From a checkpoint of a small transformer trained on Wikipedia: 26 layers, 331M tokens.
Each number is 128 + 32 x the weight over its row's rms, rounded and kept within 0 to 255. Layers, rows and columns count from 0. Numbers have three digits each. The size before them is the row's rms in percent of the matrix's.

# layer 7 MLP down, 128x512, rms 0.242, rows 22-72, columns 256-383
101:131093132126080189107131124108091178092176143121146136072114137098123105116091153088129141070154105162127052112155122095160079077169107170073166134147111094146161138186109121103120160098143104134174090172146159154156158046171133100095106161116128060107121160078151099150142132100118142118078108109098142140078106121188132082115094075129097086103148142155043085134150157100103118154136
098:137144109121118185136156116188148146153133086125111163115109056137126133146141086166131161143123118183143111139107130124143089096166127162155181171089131072152162158163081126100163185176123101132142148138061102090137110122098151119089143148112115116094160111119145172131114129087136089112124107121136157089153130131113132132112181088090122155140155143184146116124114169125130077116153
096:111114128144095153136099190179079077098089150102132133176161209169144116147187102131082085189114075113113116152150107139117131119098246135139134145091062122150068106074147146110113161149135101124163151117156148157141156138101146128162072138138064178161165065191138095145144130077128156179140125154113094092051065166103135155145109083123107122119115102082098176141117199122130140105145
107:141094098054143111115128115106152151093116074196096139149112120106077067132157116155110108143170128162082090121117112133108058092104119151126096097095129149136128128129122154124126121132118136173122108121172143129103121116113114120133063102164120122156106101122080162141128093114152117140141119077106080116143107152174101129128114136056136160140180091141128118207101132117121114112102
100:183092206116079113091135159136105105117143142120137189076185097174108145136116177147077121093133161095099094052079104114106160135098133110070137122108136115102058140129142069105146137083143125104156096156137175159117155125095115110148111119169143083111159088123104083079164132149150169134103155074167133112109110148149140143127071058135104086126169178168109110096103184093148097183128
099:173160145105159165129112161112067099091087160119159114141132144105172131129098132153158163122141132128133090142129109104119139106139227149086151128124144065120048198125145120076066088110120169120118086074094122145112131130155129141105113159142149118105143087068082108142083080126065154126061173059118138152071146181140019143114145158100137128152191190122173133161055147175080123155095
104:158140106086112181192100160177105104123128116079185093118125120147119123170124153097202103105120163113180148117076158106119127187141128106102101111115103119118137129084098109137158101110157167140159181084195128123156154156101172143102179096116069157066085114104071137100154125149125113154187097183148125116110167109109053112166174140124126127213117103175139155143162114121160148095103
091:138131156113124147142191092100186107077120166115129115060088164111080095145158172029121123084177126168192107121119107167149102080133074155076068124108088159129138175090109126094147167137080085140096080143104112097180118165165120133156130174064118174107100139132105097113131174085112115087130116065156177102167166140130092154172149163184114136115115132121123096179107144120143175139131
105:098151090079134086093111148096111118158150149114100123107122120156095125138117103155123128108173158101098092110092121166134166081126125144143163075133188134112187136133097120153112119186118225169127095165155097110107053149096142148083139166103102135082065146111119140122123132100155157158126144105129147095058156071179160098096097181145146148083165118079087143153152160084163128134163
099:070109100144154107147103100064114105080150129119187106095140102128105125129080154138191153160098140157143131155101086126172091123130123134075156115080141110116087180111153106157122103098152149108125129111171152127163174162133112129189135168119157123158127106077175168122105105079074118077122130159075146125127137091089123135152112136151126135088124122116130146183048126188155109170122
096:112149105132144176085135053126090100117137129094119117133143130175132174134148128099108120114139056140085130072105093142120150116105192155157062106150128058083112180146144143162126151138162097162101148133169077201149126105101123101088055120121159112130104147088116155131174124081218137071207158114127177125148092185102174096123130142105106098109094102139181135109104148138158118176169
097:110069155147083150146117125110116129143207118176120127156126117121204141096220084118191173080117114109139160113123112148137182114137081133180145129144119142165140176111162141160141181153130110101186071134164156157108097176106077166090116084125115113140127185133162127123135131101137113163126101189161089103077171139078156097136089149142143125214118071173091129161081118132110109111165
101:144079165131073116110120185136175104058129170116164142114088161163111096135167120119107113176176138120097111129147142099095113114083221156138113148222174189120101124147113095113133127101170125142108136120089144066158115142152166161120194131106156131124160160112133138103064134137118121130121116073173132121159076148117174108148080123131165156067096139150126131121137098141098156153088
103:131115091123139109096170128130108206124119177126163212159142247064111192137082083143141159166130163142142161180161130111100064162173128118125086095166096160088175066145168110103132083159120125120193177099138143124131164059136150203140161136121177150089122079083151114162143125125109111143145127106131090148127119105123086071111140087176151142104098088188125105111134124133143151055161
101:170177125158140119124126032089154125143182155131123178133152108144153172135151096148112128147159170123153089098126167111165069130139086084117186194175168104176149087147169191083146104116170105125137165098087081150103080121125220146151138154138115152172101076113118157083145165167154164076097114145132130152073153135161130142133147160111148142092160155131080135056121060137136101079125
104:149141174124099169132085158097083114120141098118101156085171148118093135124082108158127108081147132109108094143094140148146135183148108145115138135092170131138114077212099108158096123104133109150151146145183124159081133092150171082100181168109098149148085209116150100115153136158100152129126098220122134098073166146162091109154099118141130183138160053143071100117198135121120153096137
103:143115120150171190154130091049103156128125148141167095157111094136174088164088141069110110085162093107160083140121071120132166137169110155126150088126118156123114134115092181058141139081132124105118128126115096082092106088174151111126120168148150166138106147141118136096142123126124111147134113127109125139135129134116086117139091173133181119117120095154162135128126112181140077112143
092:164168097120151121137110103189141102124125166085154160105148107132171075183070126130100146093122119122173144119100136157149091099114140102138117107141131095128078106163113139059121111152132126222109180073136154157181128105091139147107125110164084139081119167209102094124107156191155114111110110152172134147105180147101108086163115039141163152097179109194183130148129144139123140150111
099:156128115126117173206132151093187134058096072107087121151116172146133150099143140116176131107099082113098119096140086084170129153106123139101083118170151121152167164140122123110142115118115131132104144112138142097144142158152136056097063124119146127075116099147161168136070082132136158115099091098116129159158192172128087111130137184203148058155126119125183163144116097149130122115085
099:158087109129127118135111179101116162149111123191160114109186130122106136169037126201115161085210109157129092131185126150144139155119203133113131157107112172120078069150088106075081150094127076156160104146130143115133169195128152119175134119129125084114159089143091137149101120148139084123151188167102152116140091116127141131102156134141087126170142132124149183085168128161078129155152
108:135117138094169114144133124142127138148203143100136149138180102150143083152117161137141141113133123134080169120135155161054111098126113124107123159137078147158141155127115171103126138158129114132129106116134110120151148113083141159118123082133091110128171143142164115099056103152110131149219146212105091156127141198150128153151098099120098094125204098098156153136119124148111124123112
099:119106102171117048157106132173100141111069132163152068193094129101139129142139067093116140146152096174179110107115113117122082139106121123142101095061134088087131088146159147171119132070166156141113124097101121153172129088162123178139062078149144114141166144097102160129163131098144075184146133108098163132130134163150151082119157116110102103138160085113155087119128144163094175117117
101:099132145132157129106120138149174120204103096134065113148100115176168136088119082135092078149118135096118153188196105088099155100170084142173121117142111103097100125153144115132118141140090149112140058138117135119104150097161079121105119069161169123118127094159101113086113140149134070150106121112122153150129114192088201108147117130112050140133094120135124105082130106139147141137158
104:120184137189097096067121116104093108192102150049108124129117094112095092106126091181179143145049119112124120126092118174134101128125154092073148110119120148126130188077048100127113051115037159137129046081085105097154059082106087090093112085168130069096106126127141132134125101094158088161180108098159146116143141137095159060104105164206148145085106130107138122176124144223129147139132
098:148083130153116141149197189114143071129123126089102214148151141114146143060066158164153140120078141056119141118159115138131048102134092143102141122168099154069123125128151079155128103106166163113157089127129111144142182114176117105112122081081079162120139178122110145103138147141157126099138148061120117122144183171134047148143158141125084091203140175115114104108145137174100196123119
101:135181172105099141176158091169116132147096124082144176126057085117118179125105184132124153105104177113150138125108072134119065143146112111148174124153160085093158107145146134162118148165147170071168081141131116165200158171119148096092146170108183084062121129102116150139176116119085096111082128107099110123116122092191122183174178185108121098116152159135103177181107094133168131103176
097:073160145138099112074164121130130093163091090131124141138088162189114090111118123119151125080153105139151127100196121161055194108109151125144100113067150152108115120165094095091147153150139137195100147062131164124144122103194140081082120111046124142162115150162094104100125132152142146142148154105116130133046149137124154125119098149190164156163112160124159168102135173126090107131100
102:145094037106135149144198115124061085152162163091149133084120163130087119089118145110092067117124120124092152111115195177162169089122109166122098097124062114121122113155117118145173109134122140150164108158081106136094156168107142105113115085108092144128129089156093150137170152104108142141145083111125102089130098136143103159148164071095071135095112125085108072174098129049129138097077
096:123161138109150124101146167139149058129122194090144150101089057072158128079140135152125112137137179062095150175130129131123130104107194140074170143111111170113203084162131138090147122175123068157136096154185148151197141120128179103098106121137079135118109114070125104112083149165142131149143127105115181105100166092116114189144079094160159092131128121064101147145168107169150128136077
100:126152145126136179138124139095099140150196108135118109097141124108111116100120128097111087108150117086095149191128112160152108082090100117128110110149076122157103087152093128116124141064207112114135072078239066111139063143157202158147140066111114127113094111168142141105132198141114174106153133106093092129135154092140082092147161122153191156104134126087112122067164064073150094104144
104:104132149154152155114118233116132147110117145216150107140164099143111138114141135113166104118127109130193101160133086091125103078086197050144114111120157162081120157125128133128078147115112125138100095147152108068137091122087057156106139128144140138094143166135154130177083149126120138095112093128100112147109137180061138180115098118120162080089105149102151140104123135091130157143136
103:172097169100088161134102179115086092130158137091124057122117085033140068081151109078157186154104110103146092117159117147102158102084120169132128100111128125121167097125062163146076132172104108149107151132116172050113118125026116114076147126146103086126112040085125128126150120144158124107146088079156112091120134105122121124099103086063126162101157125144101133134117186120096120106151
101:193121116120085087152104089117135102115129158129112090166072166108160131037138136130149148153112106091106181171152079122162106150116101162181090154108109199121122081176118169091118112127159165160197209167149181176110166160090140137197121119130127131144170122042161075130145118109151118100151165084169083117116154096134082133128189083091106107131106129060167156124170111142142175069123
100:152157132117122101115165177086193155110093113130128081181134117072094127080130132101132127186129196131142175103109077049138147124124081152166123122135068126226133149116139145148138136112103145189153148093108152155087062163122131174104147075109132111103122111162102147058137066104080146091118153054134089161116203175119196110124101112164085174121160145094078162158143086175086103135070
097:117139156134167128111132105133128067137160085147132130086112101165109057072093191134059058136125154116120082108102082194121115151070063151079131124131130241124138201154149109137131104138131106179100095144181081085155093164063115137151104163138111121134108103096133122175067140161130141132123080044103080121101092054092173021133121079107149174162087110106095102128166137089134072180129
094:181139165094108072118134112134148119152154158119162077115140204086099151127118116102156087171126118130135147143150111178141145103083053091111139111168112107174168129137135140106162130119123087113118131125131093115183087079115142144103128187131131180114134032104108111140121119132067119109139063137210138081082159154128061082120170172218099132154127142111136113057096184147091153151154
099:116099158074092143130130118150104102096124100145042173153131111134198132092084093132079171135127122176136111140143205138124139147114147101126144136127138105137138146141102057137103158130142115110209154154191116151133134139147166157139137145204139152109135114080121078166080132196130123133125155139107160132071165150148045131137123044140170106100132216188082197133111109141106127162097
099:090107127073110182196151090064072185160107144131158147121158128194185112151107137120143074102204160129151091117125119112098089125140076109123138143133121153146121115157124075186159139072111132157130110136083082074107163112135154158100101068110120145106147186180121107103133129119134166134084182109202141109092159111119111142126120098149097069135171118080137106104100113152134136090132
100:129142119092084102181108119181158160150112135189109171215147109093084118118079188122190130142146198101170161093071186126130152100115121126197129093139118118177174150144138091147113129158164156150145121137153133142105134152140154139150141164124161139154111121169125116197145164129178104134122137130109091135147141175145171171114125149104144093121112104131148196228112158082127202153073
097:110182082098106135080121124123162136097118127147091093165145105152154140138133103104065114092105183104146093155125177083104083155094114134121081096102153126135106041120115143137168126103108082107117103118114096098102157137123199122167101131098138156132125147139116117176122137121124155136125134166152094092116121112126107143149072112116137143111083156087088136146160110139149152109152
108:106100164141142160177127128147147120112107150179114113125079129145129137104108115169145134126085108075119177085176133123103144219104085164104126158129209147087123136106134211107150140171113154121119165068186157088108143133141095149171127128148139144080155145138096106150115096143192115101086114127132088130152072107144100154163137113093174148143125183183112113073086161114072080119155
107:131114151081117155152106203132108112193163144046120170106145167205048140142151114149095071070164126128100102128171242118128097078131110169129100114078155156141136100137148133125081162163148114166100112124123140108047118146115170130196127123089079120122128187162110128124085157133082108134131079155111170114129135120074090157110169144083141181156113084118094111127143134053153140075109
095:124125158151118245088128064087116135181164122128122112156152115141084164108096147149118121115079149173123103135128164098140139133139134161101173093129096108118145142101162129117137158124131156049140116153076109104102103100127130108147090155147119057112061112126160122163130105173132127123144139212096183119169109116136122103115076189070107168149087127130079125093099164143120106061133
101:112152184152135098125102094092144150147165090122146118123078138104098104094151116114132096171083134117108154153170116108100168148191166159096112102044204112104084127106138200143108133095111102100118088139068140051129069121160123124131179074155136132098119156158146059031112157146127156137090145102123136091147091115159103119161127234130154129104107135190138092120154192133084162127102
103:086144159118142152105139095148139107111132176125086115092166135136101115036088117142091108168127099153087142193177158150101091071101091117127119114111071136148145130136115057097182106118133094180084097146134115130118088102159160163042142112152083131188162121160123130147170121147128151140125124189144127112078118126155118099118145100133114081127182124099086128078154120110148117100061
098:133106098147136162177102118140138090098064110145159075086092190134138090147187087163139149095102119158110105144143154086128076133165084095100113156134168102118135134149118124099123135105155151088147133111105080113152158064190150126094130142143107128119169092169115130161128111136133080074130127115105082134125164145115119142121091146120141151123099138138092104098146126131131088183162
090:148086094118079142071160133146140125107119132096160144177163126100155148155157148115114143201097116125071136168176129100151112127195187113163081180082151074051140098200149133080145050128118161115106079115112111139132150128155164137166129200161135162138171105109074153129160135144149142164120138159166059116122132075082149127169145146087129109123120128109118229191138141096119033100131
092:137150125122089185157118154128124055064107151163168088092129106153071160155223124149126110133127131104141150140160182131127121095095188176140119143165204177123102139124115149148075106170125148164129131074138126106178120098143116174130091092157158118100129106205120194099147082141141168103139130121039134134094126081154063076138158112124103102043122142102112125133110100139098097139168
096:150128133104136145131107106129151060140071155115130111111129144152167094143161144086092049110121115140123191157110165083104206116114110146167151087158158099149152099140097127138128163128189084073147151132136130115130094130166112125103112099109139184090084147106170105082130196076070136118136172177147164144137139146144161097105138179170125172141180120080069140164132058119123136156117
103:152126112151109116112099173054145134125146069136139132052117119120110084112096158093111159114116107151133148105073125114128193102146040096148178148132091105074133122110079155100157097100060131114041186098128108100074102130093148138086154089082135107135100104134097122144120119133100139180170054123054125149110117171151086144143193151210072181098107107150140139172115189106112111114077
107:128106074150135127222086114090111089108118112137141167066191146076148070121113107108094135052136147149154092122146181071125141114153130141137061103119112057080154092148140160087085147129088133118132210145205077130099117137101116119174118105120168132134136160124140106155095202107123132134136137100119168129105104064096175149145141119142084133082152100069162152119147120106145120170110